Weights of a small transformer language model.
Size: 9 layers, width 96, vocabulary 2048.
Architecture: LayerNorm before each block, learned positions, tied embeddings, capped logits.
Training: 144M tokens, 4401 steps.
Each number is 50 + 10 x the weight over the matrix's rms, rounded and kept within 0 to 99. Layers, rows and columns count from 0.

# layer 2 MLP up, 384x96, rms 0.216, rows 285-357, columns 0-95
43 57 24 54 71 60 59 37 47 48 25 55 47 40 52 42 53 45 62 42 43 60 52 44 51 50 46 57 42 64 57 40 42 48 52 49 36 54 68 44 53 46 63 53 70 30 50 33 45 66 49 52 59 55 58 46 40 43 63 48 40 49 53 57 38 61 56 29 41 62 66 39 45 56 46 43 50 51 50 45 51 51 56 50 50 39 56 38 59 54 71 50 54 33 66 54
41 51 47 55 38 48 58 62 52 47 48 56 62 65 43 49 46 42 62 34 70 45 46 31 40 37 41 50 64 48 70 50 66 40 38 42 51 60 69 56 57 57 36 33 42 63 70 55 65 49 68 55 58 35 29 47 53 59 57 53 51 61 45 40 45 53 59 45 49 48 44 41 48 62 36 35 47 39 57 66 58 33 43 49 39 51 33 65 62 44 52 42 68 52 44 37
39 38 46 68 54 56 45 40 52 37 46 56 54 66 39 42 64 31 49 47 48 38 40 43 66 62 63 55 53 40 44 62 51 53 60 47 67 64 63 51 57 49 41 50 56 56 45 50 49 50 48 48 55 50 56 53 56 44 59 49 39 52 33 57 50 46 49 40 45 37 62 44 32 60 43 54 67 39 41 50 50 48 43 63 45 51 43 47 59 35 59 43 52 39 46 52
52 48 40 62 60 56 46 58 44 30 46 45 59 58 64 50 64 59 44 40 57 39 41 57 39 33 71 52 61 55 57 52 61 45 37 58 45 62 60 41 40 59 36 48 50 55 68 51 58 63 60 31 51 65 41 43 61 67 48 46 48 52 37 43 41 59 43 56 43 48 58 57 63 44 43 31 40 44 44 72 62 55 57 45 20 36 46 82 38 46 32 53 48 41 61 40
31 52 56 52 48 50 64 49 53 36 53 42 59 60 63 29 39 55 43 56 55 35 53 51 71 25 34 45 54 50 58 54 65 58 44 40 40 33 48 53 67 55 55 42 56 63 57 62 49 33 53 51 58 52 52 68 56 59 48 56 56 48 50 49 48 38 41 43 65 62 31 54 40 50 51 40 63 41 44 47 50 57 50 46 54 39 43 50 64 48 39 21 59 54 69 46
38 49 57 47 46 62 38 67 58 43 59 56 55 39 48 49 54 32 47 65 57 51 49 45 66 41 46 51 33 56 40 48 49 49 47 54 50 46 43 50 50 44 60 53 65 45 47 50 58 52 52 62 47 38 36 49 50 61 57 53 55 44 43 45 35 51 53 35 45 51 59 42 52 59 42 50 59 53 57 52 49 56 49 46 38 56 55 42 48 46 63 46 44 40 56 60
55 39 51 59 51 48 39 55 66 58 52 42 41 41 32 45 36 53 44 49 37 44 50 61 45 48 49 49 49 62 45 46 53 74 50 53 56 60 52 39 52 62 48 44 59 52 45 46 64 45 49 53 56 51 58 35 66 47 49 70 26 24 57 46 55 57 57 65 47 52 46 54 31 56 44 50 37 56 30 57 45 55 49 39 54 67 54 58 39 34 45 37 52 68 65 67
50 38 40 74 60 61 53 47 47 45 70 51 32 43 51 39 36 48 67 45 42 63 64 60 53 66 42 51 66 53 66 44 54 46 34 52 55 39 52 72 60 55 43 47 57 51 37 47 34 37 48 54 52 47 61 46 54 66 41 44 55 36 51 49 50 43 44 32 52 50 43 25 43 61 45 53 46 47 52 50 62 42 37 52 47 69 38 51 51 52 67 60 48 47 40 60
51 57 56 49 37 45 46 55 58 55 49 56 56 46 52 61 56 53 36 54 48 56 59 46 47 51 57 50 45 57 46 46 47 50 40 44 48 53 58 44 56 41 61 61 45 49 34 45 51 57 51 44 48 59 51 53 54 48 51 40 51 48 49 54 54 57 62 45 43 60 59 36 57 54 47 50 63 47 30 47 40 34 45 49 48 39 44 46 35 54 64 50 54 50 54 43
49 45 46 50 33 42 54 54 60 57 63 54 55 70 26 52 56 25 47 48 52 74 48 32 84 36 63 34 57 56 80 65 53 23 41 58 48 53 53 53 43 59 47 51 54 61 41 47 46 64 37 45 40 34 41 58 49 46 54 49 46 59 64 43 53 52 31 54 63 82 55 44 47 37 60 49 49 50 52 38 54 23 71 63 50 55 34 54 54 50 46 35 41 43 55 46
44 37 51 59 49 42 58 33 68 58 63 60 57 40 37 49 41 56 50 38 55 56 37 47 53 58 52 48 47 58 44 46 57 41 37 60 56 66 56 42 54 60 52 50 44 54 54 59 50 61 38 51 60 43 23 72 38 44 54 51 42 52 32 51 44 53 37 52 38 50 36 59 52 51 54 57 54 49 63 55 48 51 53 47 50 57 48 42 68 68 51 69 30 34 28 58
46 24 52 45 44 40 44 50 41 60 59 61 74 60 55 51 47 52 42 50 62 69 45 39 43 58 33 53 67 53 59 49 57 45 25 71 38 52 60 72 38 64 45 53 42 49 56 56 39 48 43 37 52 56 50 52 24 66 64 45 42 48 56 63 48 69 56 42 42 56 55 47 38 54 53 38 52 34 45 57 60 50 45 56 62 58 45 59 45 58 36 34 48 40 50 42
56 47 46 55 79 60 53 70 40 64 58 58 30 59 50 35 48 59 48 37 46 55 51 39 73 58 48 59 27 58 49 34 53 50 36 44 33 57 37 41 61 61 43 58 40 51 43 49 50 56 63 53 69 40 49 55 55 45 49 49 37 42 51 54 38 70 46 44 61 52 69 36 44 42 49 38 38 53 60 63 42 46 40 49 55 54 37 36 56 49 35 47 45 63 67 54
53 48 51 51 38 41 51 39 45 48 34 28 61 54 56 66 51 59 39 45 57 50 42 53 57 60 44 50 48 59 51 30 50 45 55 60 61 43 54 52 27 47 43 52 65 49 55 44 39 49 56 39 48 46 61 67 59 45 57 42 39 35 45 52 49 50 68 55 56 56 32 46 55 57 49 59 49 46 38 65 61 49 48 47 53 45 46 53 60 47 60 59 43 35 68 51
44 62 42 36 59 44 52 46 65 44 33 54 63 33 52 60 42 51 54 69 35 42 57 58 53 52 45 44 49 38 48 46 47 62 46 58 61 64 45 43 50 25 51 58 52 53 46 53 55 29 57 60 55 51 43 60 53 52 62 37 26 55 41 52 48 52 36 51 46 69 54 44 53 60 50 44 53 53 42 56 39 53 75 54 56 44 45 48 60 59 55 51 32 42 51 57
61 50 40 60 47 41 51 45 38 44 35 54 62 40 43 58 65 54 50 43 50 61 55 44 50 71 33 56 54 69 29 45 53 50 54 41 59 42 53 68 44 40 48 50 60 34 55 48 46 48 51 58 50 41 54 58 44 56 53 48 44 53 47 51 54 41 63 47 58 64 70 60 54 46 50 41 80 52 35 55 47 50 51 57 47 43 48 36 57 44 44 56 31 28 34 64
45 45 43 69 42 41 42 77 50 48 53 54 66 62 52 61 50 57 42 36 50 40 43 68 47 37 53 52 54 44 39 38 53 48 36 56 64 73 53 56 49 47 61 55 46 61 47 70 32 73 53 57 49 48 40 49 43 42 58 34 38 31 71 38 56 49 67 32 49 33 69 60 48 59 46 43 54 45 55 46 40 59 32 66 52 44 24 43 61 35 59 44 52 36 59 37
55 54 66 44 45 55 66 53 64 56 49 51 58 33 56 40 32 65 55 49 55 42 40 43 32 59 53 58 23 62 40 53 53 58 38 48 48 52 57 39 50 40 46 61 38 60 44 48 44 62 43 46 45 56 59 51 56 16 59 66 47 35 61 57 45 57 56 43 45 40 33 52 58 52 71 46 56 54 62 46 44 62 52 50 46 59 45 61 31 52 63 27 47 63 50 50
66 52 58 60 37 43 51 43 44 49 37 44 37 34 47 54 33 39 47 53 51 74 63 56 29 48 44 38 47 49 52 56 53 41 41 59 48 59 13 57 50 55 54 67 50 47 51 74 66 39 49 59 59 75 55 53 57 56 44 54 42 47 47 45 35 45 50 55 46 46 48 55 42 74 49 61 48 42 72 49 50 39 44 27 49 54 46 67 49 75 43 39 46 46 62 37
56 35 35 44 51 50 61 73 28 40 53 60 52 60 52 52 65 34 55 46 51 52 60 53 56 61 43 49 64 38 45 50 44 53 50 63 50 42 56 47 55 41 51 40 55 58 42 53 59 45 43 32 57 61 49 50 28 47 49 44 59 50 29 54 32 65 53 41 59 44 46 30 63 57 53 50 53 80 48 64 45 43 57 52 44 50 50 38 52 54 41 46 48 45 47 61
42 65 34 40 55 38 56 66 52 49 55 54 45 50 66 52 39 56 68 50 49 44 59 44 51 43 45 47 39 44 64 57 62 46 46 70 22 54 44 34 49 42 52 46 47 53 41 56 46 48 46 60 49 57 45 49 39 45 51 35 30 64 56 57 54 33 45 49 54 47 58 59 53 56 61 50 46 61 59 59 51 40 57 47 50 56 67 57 53 44 55 32 55 48 49 48
67 57 58 67 67 73 76 44 61 53 59 43 26 33 59 30 30 55 65 69 40 62 44 49 50 49 44 53 37 59 65 59 33 36 54 56 41 48 42 41 45 38 51 37 42 48 64 44 57 39 37 38 64 52 67 35 46 42 41 62 27 19 56 54 46 28 61 49 41 54 67 46 57 66 50 49 57 50 50 42 56 43 42 69 68 43 63 40 39 72 48 59 46 44 55 53
55 58 35 39 49 48 63 32 48 49 41 39 65 39 34 62 50 43 58 53 60 36 66 51 38 49 73 54 41 61 56 61 56 51 41 34 46 73 47 56 67 48 20 51 42 69 60 57 48 55 39 55 55 54 32 58 57 64 49 59 50 26 44 34 47 56 49 43 56 46 48 48 45 45 50 41 50 50 48 53 46 41 78 39 52 31 49 50 57 59 53 46 52 56 55 57
62 70 57 68 52 51 57 44 66 52 64 45 56 31 67 37 48 61 42 58 45 45 64 36 51 37 33 45 47 38 37 44 72 34 42 72 45 48 59 47 46 44 54 58 26 40 44 62 44 43 51 40 47 44 45 61 53 48 49 32 47 68 39 42 53 32 57 47 47 42 51 62 60 60 34 68 46 58 52 48 43 59 42 63 63 50 51 52 46 49 52 38 57 55 53 63
43 43 55 52 37 47 56 57 39 48 46 61 52 44 59 52 51 42 54 38 55 52 50 48 46 60 59 54 38 47 55 50 58 54 47 52 67 54 62 34 46 48 38 49 48 49 49 52 45 42 51 35 55 59 45 50 54 53 60 42 61 41 48 44 58 48 61 55 53 36 48 57 48 67 49 43 56 39 50 51 57 48 35 57 55 50 60 37 43 48 48 41 46 54 53 51
52 48 56 54 56 60 55 45 46 33 50 44 34 48 63 59 56 41 53 42 65 58 61 47 47 68 47 48 53 63 62 49 55 55 36 58 48 55 48 38 37 51 54 57 48 43 53 40 48 46 58 32 46 40 45 50 42 42 53 47 46 46 51 69 50 62 50 44 56 49 62 46 41 63 51 53 63 55 54 40 37 61 54 46 45 50 39 45 56 47 42 54 47 48 45 46
55 46 60 63 62 54 50 47 40 43 59 47 53 53 55 46 48 55 54 63 44 41 55 48 48 59 42 54 53 59 64 39 49 53 49 50 62 46 43 53 60 47 30 48 46 38 55 46 60 51 35 45 47 43 51 41 41 46 57 56 47 45 45 59 51 46 50 50 41 40 56 52 35 51 52 48 44 44 55 53 44 58 61 49 64 64 74 43 44 54 38 45 34 57 42 49
44 40 47 62 64 28 59 51 64 78 64 42 48 59 40 40 52 45 45 61 47 67 45 73 44 52 63 39 35 57 50 41 47 41 40 51 53 52 51 57 64 55 53 35 55 37 33 52 51 56 38 74 39 55 67 45 46 41 43 55 27 39 54 61 39 40 39 42 41 63 56 47 45 74 63 36 54 48 71 59 43 35 50 56 43 75 38 40 60 49 61 54 28 67 34 43
52 45 52 60 54 32 33 57 42 29 58 47 58 65 49 55 46 47 57 69 49 55 48 54 68 45 58 41 49 68 43 42 62 46 48 53 66 59 29 52 51 51 55 44 41 58 51 67 45 42 55 34 42 46 51 52 59 37 38 47 68 54 45 34 51 46 54 53 48 58 41 30 64 45 65 56 24 43 51 50 40 31 62 56 42 41 69 55 49 61 46 42 54 58 48 46
61 65 49 58 62 40 48 51 59 52 72 32 38 55 50 31 33 40 40 51 49 65 53 48 57 63 58 31 47 57 68 66 37 82 35 44 50 61 41 42 46 50 57 33 33 23 55 68 57 65 55 56 55 40 39 60 52 41 66 59 50 61 42 35 46 33 53 38 39 63 57 55 73 47 45 63 59 59 34 66 61 27 27 17 54 45 51 60 33 36 52 48 30 45 65 68
45 28 68 70 38 43 52 52 34 60 69 48 51 57 50 49 57 51 67 66 32 58 69 62 41 37 54 47 67 52 50 49 64 45 33 50 57 41 66 64 54 69 36 27 56 64 50 50 58 31 43 53 62 53 44 47 53 45 66 59 45 55 60 47 33 52 43 13 46 47 69 48 28 44 61 49 46 38 57 55 41 35 55 60 62 58 42 41 53 28 43 39 54 44 57 41
50 43 43 50 62 63 58 56 53 48 41 52 44 58 50 49 55 56 62 58 54 51 51 42 42 49 43 54 44 45 49 51 56 63 34 63 43 49 43 40 50 54 53 60 43 48 73 50 61 52 53 50 39 57 44 30 55 63 47 53 40 46 42 45 54 44 43 49 51 52 54 51 43 50 51 55 46 64 36 37 54 33 50 57 61 47 41 61 39 41 44 60 37 55 54 59
48 40 57 43 56 51 55 61 58 31 49 55 64 56 55 40 55 66 39 36 49 26 50 61 43 45 46 56 47 56 65 47 41 55 59 39 40 46 55 55 49 37 49 48 54 48 61 52 54 44 74 41 36 39 43 66 59 48 35 54 63 46 55 57 70 49 61 26 54 62 58 70 58 38 50 40 65 55 48 62 54 41 37 59 52 55 41 52 33 49 41 49 43 41 47 36
50 32 30 59 50 44 58 44 32 38 43 44 38 47 49 55 43 67 51 54 42 51 53 59 34 63 48 59 50 53 59 44 53 33 43 55 44 43 45 65 62 67 35 60 68 50 50 39 55 40 57 57 53 65 66 38 60 58 53 51 52 47 33 48 56 52 47 39 48 53 58 52 58 57 42 45 53 33 62 66 60 52 38 42 58 46 46 44 54 48 48 65 58 54 37 43
51 36 41 53 66 52 56 66 55 37 58 37 43 43 54 44 51 48 55 48 56 61 53 48 43 49 38 62 45 48 52 59 55 62 50 46 48 43 53 62 51 55 42 47 57 46 47 49 51 49 68 60 48 46 52 54 51 44 45 52 58 46 41 49 56 48 61 52 43 35 68 63 42 34 50 50 41 39 55 56 54 37 47 38 48 52 49 60 47 45 51 41 57 47 60 56
51 57 55 40 39 57 36 77 57 40 45 53 57 46 50 63 47 57 53 47 63 52 40 58 54 26 48 42 49 61 62 43 60 45 43 53 43 66 40 56 58 43 44 46 47 57 32 51 70 46 43 43 63 51 41 60 58 49 67 53 38 61 44 44 54 52 50 61 45 41 64 45 47 35 36 47 42 53 34 48 52 38 50 26 56 47 54 49 69 56 55 32 42 72 55 49
53 33 62 51 40 49 44 56 62 49 45 49 64 61 56 60 51 56 38 53 62 50 45 42 53 46 42 58 62 43 53 53 62 45 32 48 48 61 48 55 60 60 48 48 38 62 42 24 52 61 43 45 39 55 37 54 44 51 56 55 48 62 28 50 52 37 42 46 50 73 49 23 39 35 53 46 50 46 64 34 53 45 68 55 54 49 56 55 62 41 64 46 60 51 47 35
49 52 65 59 51 65 37 69 51 56 60 68 71 62 62 34 62 47 57 63 38 49 40 49 52 43 43 46 54 50 32 46 43 53 43 59 41 55 34 40 52 48 41 39 43 60 51 43 50 42 38 54 48 58 46 56 42 54 46 31 54 41 68 44 53 47 56 57 49 49 58 47 31 57 54 40 36 44 47 50 45 51 61 51 74 39 36 50 52 39 60 40 59 48 66 61
62 61 52 57 29 35 46 65 58 39 68 30 57 74 38 50 60 47 52 40 61 65 48 58 60 57 47 40 57 40 48 59 58 55 45 72 40 61 37 48 48 44 66 60 42 43 54 57 56 43 52 38 59 55 47 44 46 49 41 56 38 53 51 56 28 56 43 35 47 58 49 39 33 59 61 68 47 42 62 59 43 30 59 41 57 48 45 45 62 57 34 50 30 35 66 35
57 49 52 55 51 46 57 49 51 42 62 54 42 63 44 56 39 36 67 60 40 64 22 48 54 45 62 57 46 53 52 54 48 46 58 47 70 33 56 51 73 71 39 48 65 54 54 33 56 57 23 46 55 44 48 52 39 47 56 44 40 47 55 31 29 40 57 65 59 51 52 55 50 62 66 46 35 42 45 34 50 40 54 47 51 43 35 50 67 49 48 48 61 50 44 64
55 53 46 40 40 48 46 55 50 40 52 61 40 35 68 52 40 55 58 45 54 41 64 58 46 63 44 57 50 53 51 49 44 42 48 59 50 43 39 38 37 48 56 52 50 34 54 38 46 47 58 60 45 59 42 53 66 52 53 60 49 46 48 52 45 38 49 62 58 41 50 55 49 46 42 47 60 50 53 54 58 54 47 46 57 56 64 51 43 40 52 47 68 47 53 52
54 46 64 62 56 41 58 64 29 51 48 59 55 63 65 45 40 55 58 57 49 48 49 47 59 61 52 49 54 47 65 62 62 53 51 40 45 43 56 49 37 62 51 48 37 56 42 48 59 37 56 56 52 37 45 51 57 52 68 30 51 51 56 39 40 40 40 23 37 47 33 63 58 54 54 40 56 36 46 43 59 28 32 45 47 43 60 63 48 57 66 56 47 32 58 62
47 47 66 47 46 34 50 55 49 47 34 52 35 66 74 54 46 56 53 45 41 48 59 60 54 35 46 63 55 36 43 40 57 47 77 48 51 61 51 44 46 55 59 53 35 38 39 68 71 42 56 63 43 54 39 55 50 34 58 37 51 31 34 61 58 50 26 61 52 72 42 80 60 60 50 49 47 41 55 34 40 44 37 46 41 34 53 37 70 65 41 47 59 53 71 43
50 70 63 49 45 52 38 58 56 49 43 54 38 28 58 47 56 44 47 49 51 59 49 51 42 51 49 48 39 59 39 41 53 46 41 59 58 41 46 43 44 56 56 42 52 46 53 63 71 59 71 37 60 68 35 63 59 56 51 49 49 48 39 29 66 42 53 44 44 42 57 54 49 48 52 59 51 56 35 48 53 58 38 44 66 44 37 44 55 58 45 39 53 64 46 40
45 52 38 52 67 52 41 68 47 42 57 70 39 45 48 47 43 38 30 38 52 59 46 53 52 38 53 74 49 44 52 49 64 58 54 63 57 50 54 58 68 47 38 57 39 74 46 62 36 35 41 37 65 53 37 73 55 56 56 47 66 54 29 49 51 44 44 40 50 33 57 51 54 60 67 50 15 36 61 46 48 14 80 38 45 41 46 60 42 56 32 52 45 64 61 37
62 62 55 52 40 63 46 44 50 42 57 64 69 46 55 49 67 47 42 36 43 45 42 49 53 35 55 53 71 41 39 39 42 49 43 48 42 59 48 41 28 48 41 45 49 37 46 47 54 51 70 38 61 36 35 48 55 59 66 70 46 59 47 56 46 72 49 38 37 67 57 40 33 51 55 56 44 70 34 61 58 37 68 48 43 46 53 48 55 58 41 39 55 49 50 48
60 55 51 68 50 42 59 54 51 64 45 58 63 57 57 48 50 59 69 40 35 47 44 62 43 56 47 39 47 47 58 53 34 49 44 39 59 59 52 50 38 38 34 39 58 59 66 52 44 46 63 60 58 41 52 37 51 56 50 47 47 50 40 43 50 34 43 51 45 50 54 60 46 57 37 31 67 40 41 72 45 49 50 54 61 44 44 29 50 44 60 52 40 45 58 62
57 48 60 38 43 44 45 47 58 44 54 53 46 57 48 48 39 48 30 58 58 38 40 58 51 48 55 57 48 49 67 54 29 58 53 44 57 43 53 67 47 43 52 46 40 60 53 51 56 53 50 58 24 39 48 49 44 33 39 41 53 65 51 43 53 59 43 47 45 44 57 63 47 46 61 38 53 57 58 66 69 44 38 45 30 62 41 64 53 33 51 57 60 65 55 51
54 60 56 60 33 60 61 31 54 61 56 40 61 39 47 51 61 48 58 53 51 51 63 57 60 57 50 36 42 48 55 39 43 47 46 52 44 42 39 43 45 47 40 46 51 61 57 69 52 54 43 46 54 49 47 42 67 36 48 44 32 45 51 58 56 36 50 50 72 58 53 50 46 42 43 53 39 47 54 45 38 36 43 66 64 58 34 51 47 63 57 54 34 59 50 41
42 43 63 36 34 30 33 70 46 25 47 37 55 59 50 49 61 48 67 50 58 56 33 44 40 42 55 50 64 62 56 33 61 39 47 51 49 59 72 60 59 40 48 41 47 47 63 50 57 67 44 69 47 48 43 47 49 44 69 52 36 52 58 55 34 55 40 54 32 45 42 58 48 52 40 38 55 58 77 52 54 43 61 62 51 45 50 20 74 73 47 58 41 52 33 46
67 40 48 53 33 61 67 30 42 56 46 37 50 53 34 52 48 50 52 44 52 48 51 64 64 57 62 40 48 61 45 44 52 61 54 36 45 60 42 61 49 47 52 54 44 56 43 44 52 49 45 47 39 32 35 67 40 48 38 37 60 33 46 55 56 44 35 59 53 32 29 83 50 39 39 46 81 62 44 53 53 56 69 64 51 30 51 45 55 64 63 55 50 77 57 57
47 47 53 46 44 55 56 55 54 46 51 53 49 32 49 55 54 51 50 51 59 50 62 40 62 51 47 37 51 47 47 54 59 41 45 65 54 44 53 39 47 50 56 40 52 44 49 49 55 59 49 53 48 49 65 48 40 51 46 54 53 42 44 47 52 49 51 43 45 39 43 58 46 54 45 49 52 61 55 56 53 45 60 42 51 43 54 54 42 55 63 43 51 54 50 51
47 49 58 38 54 33 53 67 54 52 63 39 50 63 41 46 42 58 53 62 46 47 56 57 55 44 54 49 36 35 61 43 47 43 59 35 39 42 42 44 53 48 36 68 47 39 58 74 60 46 57 46 51 42 46 33 50 59 68 62 49 34 40 47 59 42 62 46 51 58 49 50 69 58 15 54 44 54 56 60 58 42 61 39 49 48 45 39 39 34 49 44 72 56 67 44
53 56 35 54 55 55 32 43 54 61 37 58 59 44 67 49 48 46 64 34 48 38 44 47 53 51 40 51 48 71 54 49 48 60 53 62 47 48 46 27 62 65 52 61 60 50 43 36 55 40 46 45 55 53 64 34 62 56 45 52 49 54 33 45 49 56 56 32 63 43 46 51 59 50 37 51 61 46 58 48 33 42 53 55 44 46 56 46 65 54 44 52 47 45 49 54
46 63 55 51 70 46 43 31 62 41 37 55 49 54 58 37 41 72 64 49 59 59 60 61 59 49 53 54 36 62 62 63 39 44 33 45 53 65 44 65 49 51 42 61 49 45 32 25 70 44 49 48 52 48 41 42 50 72 68 60 34 39 50 61 61 47 33 62 40 55 54 67 21 37 60 60 42 41 52 47 58 43 30 60 65 51 50 53 47 45 50 46 44 40 45 40
48 39 36 46 46 47 64 54 65 50 48 43 47 34 59 53 52 46 52 55 64 67 37 54 50 58 45 57 37 46 50 56 49 56 54 59 34 57 60 28 58 42 67 45 50 67 58 55 57 74 60 52 59 50 34 53 45 59 64 63 47 69 38 52 44 66 42 54 39 36 43 38 61 74 59 56 50 27 48 54 46 46 44 47 34 42 47 45 57 44 28 39 18 40 61 54
55 47 42 63 68 49 58 30 46 33 51 42 58 62 56 38 64 59 46 65 49 42 43 35 48 58 56 53 58 65 63 42 52 50 32 51 63 56 58 50 47 54 49 42 56 48 41 42 65 47 48 36 55 50 62 24 57 60 52 47 43 45 41 31 58 50 60 39 54 48 40 54 50 43 57 63 36 40 52 55 47 55 45 60 55 37 33 52 53 37 53 61 37 57 46 64
55 57 49 57 48 39 33 33 42 44 55 45 69 56 46 47 42 47 58 71 66 42 47 51 33 56 30 49 62 42 58 41 54 31 33 56 69 56 58 41 60 54 56 49 32 43 60 74 61 56 52 38 49 57 46 42 47 52 62 53 45 67 57 67 50 49 63 37 46 51 64 30 45 49 37 62 68 38 48 55 60 35 36 46 65 47 46 42 44 52 51 46 41 57 42 39
47 37 48 52 46 65 56 55 55 41 48 53 58 45 40 44 74 38 56 49 39 37 55 57 40 67 46 51 55 54 43 47 48 54 48 47 56 51 40 62 40 29 39 50 55 48 55 58 52 27 39 39 57 54 52 56 53 49 57 61 59 54 61 43 53 51 48 63 34 45 40 46 47 48 37 56 55 60 43 31 55 32 52 56 69 61 63 53 46 43 43 50 37 58 64 64
54 53 57 44 38 59 49 64 56 51 35 37 49 46 45 45 53 45 59 36 43 37 60 38 44 53 49 49 48 42 60 49 50 54 49 53 56 53 41 30 63 45 48 60 36 51 57 42 48 59 45 66 63 61 58 50 57 45 64 39 71 49 38 30 47 37 31 50 54 47 57 55 40 50 47 52 53 36 57 48 52 52 58 48 52 49 49 53 62 54 42 40 61 65 63 66
54 55 29 54 43 31 54 36 54 46 49 44 59 47 55 42 54 55 42 38 40 44 43 59 51 58 44 49 52 57 31 72 49 64 51 48 50 61 55 49 49 69 53 54 42 57 48 51 40 52 72 55 57 41 35 58 52 55 43 61 55 57 50 52 47 56 58 36 55 48 60 63 46 43 49 48 54 46 48 61 46 46 44 39 52 56 27 61 49 54 44 46 43 56 45 47
53 52 50 57 44 65 51 47 54 43 65 50 42 41 49 49 58 67 45 41 57 47 64 52 44 58 51 53 29 47 53 54 62 45 45 46 48 30 35 55 38 60 40 57 48 47 40 34 49 50 50 69 58 70 66 51 48 64 45 62 48 38 38 57 56 57 22 45 55 65 62 67 40 56 42 54 47 50 41 55 59 52 34 41 51 48 34 49 61 39 43 53 58 48 35 54
62 61 44 52 38 45 73 51 46 29 40 51 48 49 49 63 61 57 53 53 56 56 58 57 51 59 36 72 46 67 36 52 46 54 68 50 57 45 47 58 37 58 52 35 49 62 53 41 47 44 37 62 43 37 65 47 53 44 64 51 56 12 55 46 28 57 50 42 52 38 58 47 43 41 58 47 42 48 54 45 48 67 30 57 71 59 51 30 56 44 42 43 60 47 54 37
38 47 65 50 67 39 62 69 71 35 38 58 57 58 39 43 45 52 44 72 53 40 55 49 73 50 51 39 53 55 65 44 32 36 56 72 39 66 53 65 51 46 53 42 48 45 45 49 49 49 52 42 38 46 49 46 53 48 34 37 50 50 41 38 50 55 52 36 47 53 38 44 37 48 44 70 55 50 62 51 63 40 51 55 63 63 51 53 59 71 53 34 43 44 51 35
59 40 26 54 43 34 63 50 59 52 45 48 39 57 46 44 49 49 37 46 50 55 50 56 64 66 52 60 54 42 53 51 56 41 52 50 48 49 51 52 54 49 43 50 44 44 44 47 46 54 46 44 42 60 53 50 63 34 47 44 53 45 53 50 63 48 49 49 49 47 63 47 42 40 52 43 56 46 55 43 45 50 46 54 65 49 59 62 45 56 48 59 51 59 44 50
52 53 64 59 34 42 42 61 54 52 40 64 66 59 50 63 25 40 28 50 43 50 64 58 68 36 58 50 67 49 58 45 58 51 57 51 46 47 45 59 34 41 74 60 41 33 48 55 64 59 46 36 38 52 41 62 55 38 42 32 41 60 68 46 41 47 57 70 42 55 68 55 49 62 60 38 72 59 54 55 23 37 59 52 53 39 52 37 52 40 25 50 51 55 42 39
59 54 42 51 53 41 41 63 54 64 56 68 47 32 64 47 38 42 58 38 48 44 34 59 58 40 54 47 49 53 65 58 51 53 44 59 50 35 44 31 50 46 37 52 56 46 51 43 46 65 41 56 42 57 41 44 48 57 51 27 56 46 43 53 49 43 57 66 50 56 71 34 62 46 56 36 66 58 58 42 50 49 44 50 24 46 58 45 72 44 50 52 64 60 33 48
40 63 39 56 53 51 46 61 45 42 52 38 52 58 50 49 54 41 47 45 62 41 63 61 59 55 64 57 48 49 44 52 38 52 49 48 54 58 45 58 56 59 42 53 59 64 36 46 45 37 50 50 53 47 45 63 50 41 50 38 46 49 55 43 46 39 33 57 47 54 51 68 53 50 38 58 49 50 47 55 61 48 48 61 43 47 57 48 55 42 50 49 48 49 50 36
45 50 40 58 49 33 34 50 41 47 43 45 67 70 71 54 39 26 50 52 48 67 47 62 35 53 60 31 65 55 38 34 62 26 48 43 35 37 35 55 50 63 59 39 71 52 47 59 57 64 56 44 70 61 35 59 57 44 43 45 50 46 39 56 48 59 45 65 66 62 41 40 67 65 40 60 52 57 57 42 39 35 59 35 53 50 44 59 43 51 47 40 51 60 52 48
49 30 74 43 57 46 66 31 46 70 60 64 48 67 72 48 44 51 49 54 47 50 58 36 46 44 34 47 37 55 51 52 50 45 57 52 58 34 56 56 63 51 37 40 63 50 43 49 67 67 25 45 66 50 40 51 48 42 38 35 40 63 49 57 58 52 37 44 40 56 46 63 57 51 47 53 58 46 47 55 21 38 47 45 64 64 61 27 61 48 55 35 35 60 58 50
55 43 52 49 44 56 46 52 54 44 43 60 43 36 51 48 41 55 57 54 59 54 49 48 46 52 60 52 54 46 57 46 59 66 60 36 56 48 47 58 49 49 46 42 42 47 66 35 38 66 50 49 52 49 51 40 52 56 48 66 46 41 55 54 48 41 50 48 49 53 43 44 45 34 26 54 55 56 52 40 33 55 50 63 47 53 67 46 46 49 57 50 44 56 47 53
43 52 38 64 58 49 75 49 58 39 63 49 46 47 55 63 58 61 22 61 38 60 52 55 24 49 37 58 40 62 29 57 54 64 37 38 40 45 48 36 56 45 68 31 46 54 49 55 56 47 54 55 54 46 56 62 52 46 67 43 36 42 56 55 44 41 48 62 31 39 34 56 48 56 40 55 45 50 52 44 48 52 52 58 43 53 45 56 62 60 60 48 48 73 63 44
55 58 53 40 68 52 51 47 68 48 51 43 40 64 43 49 54 46 52 54 31 36 52 67 56 43 56 37 31 57 26 42 54 41 50 56 55 55 45 43 51 50 58 54 55 51 57 70 41 32 48 55 49 49 40 47 50 47 56 50 50 52 51 41 56 65 51 40 55 54 55 36 55 58 65 53 42 56 44 52 42 46 58 49 57 57 47 41 50 48 41 31 45 61 81 40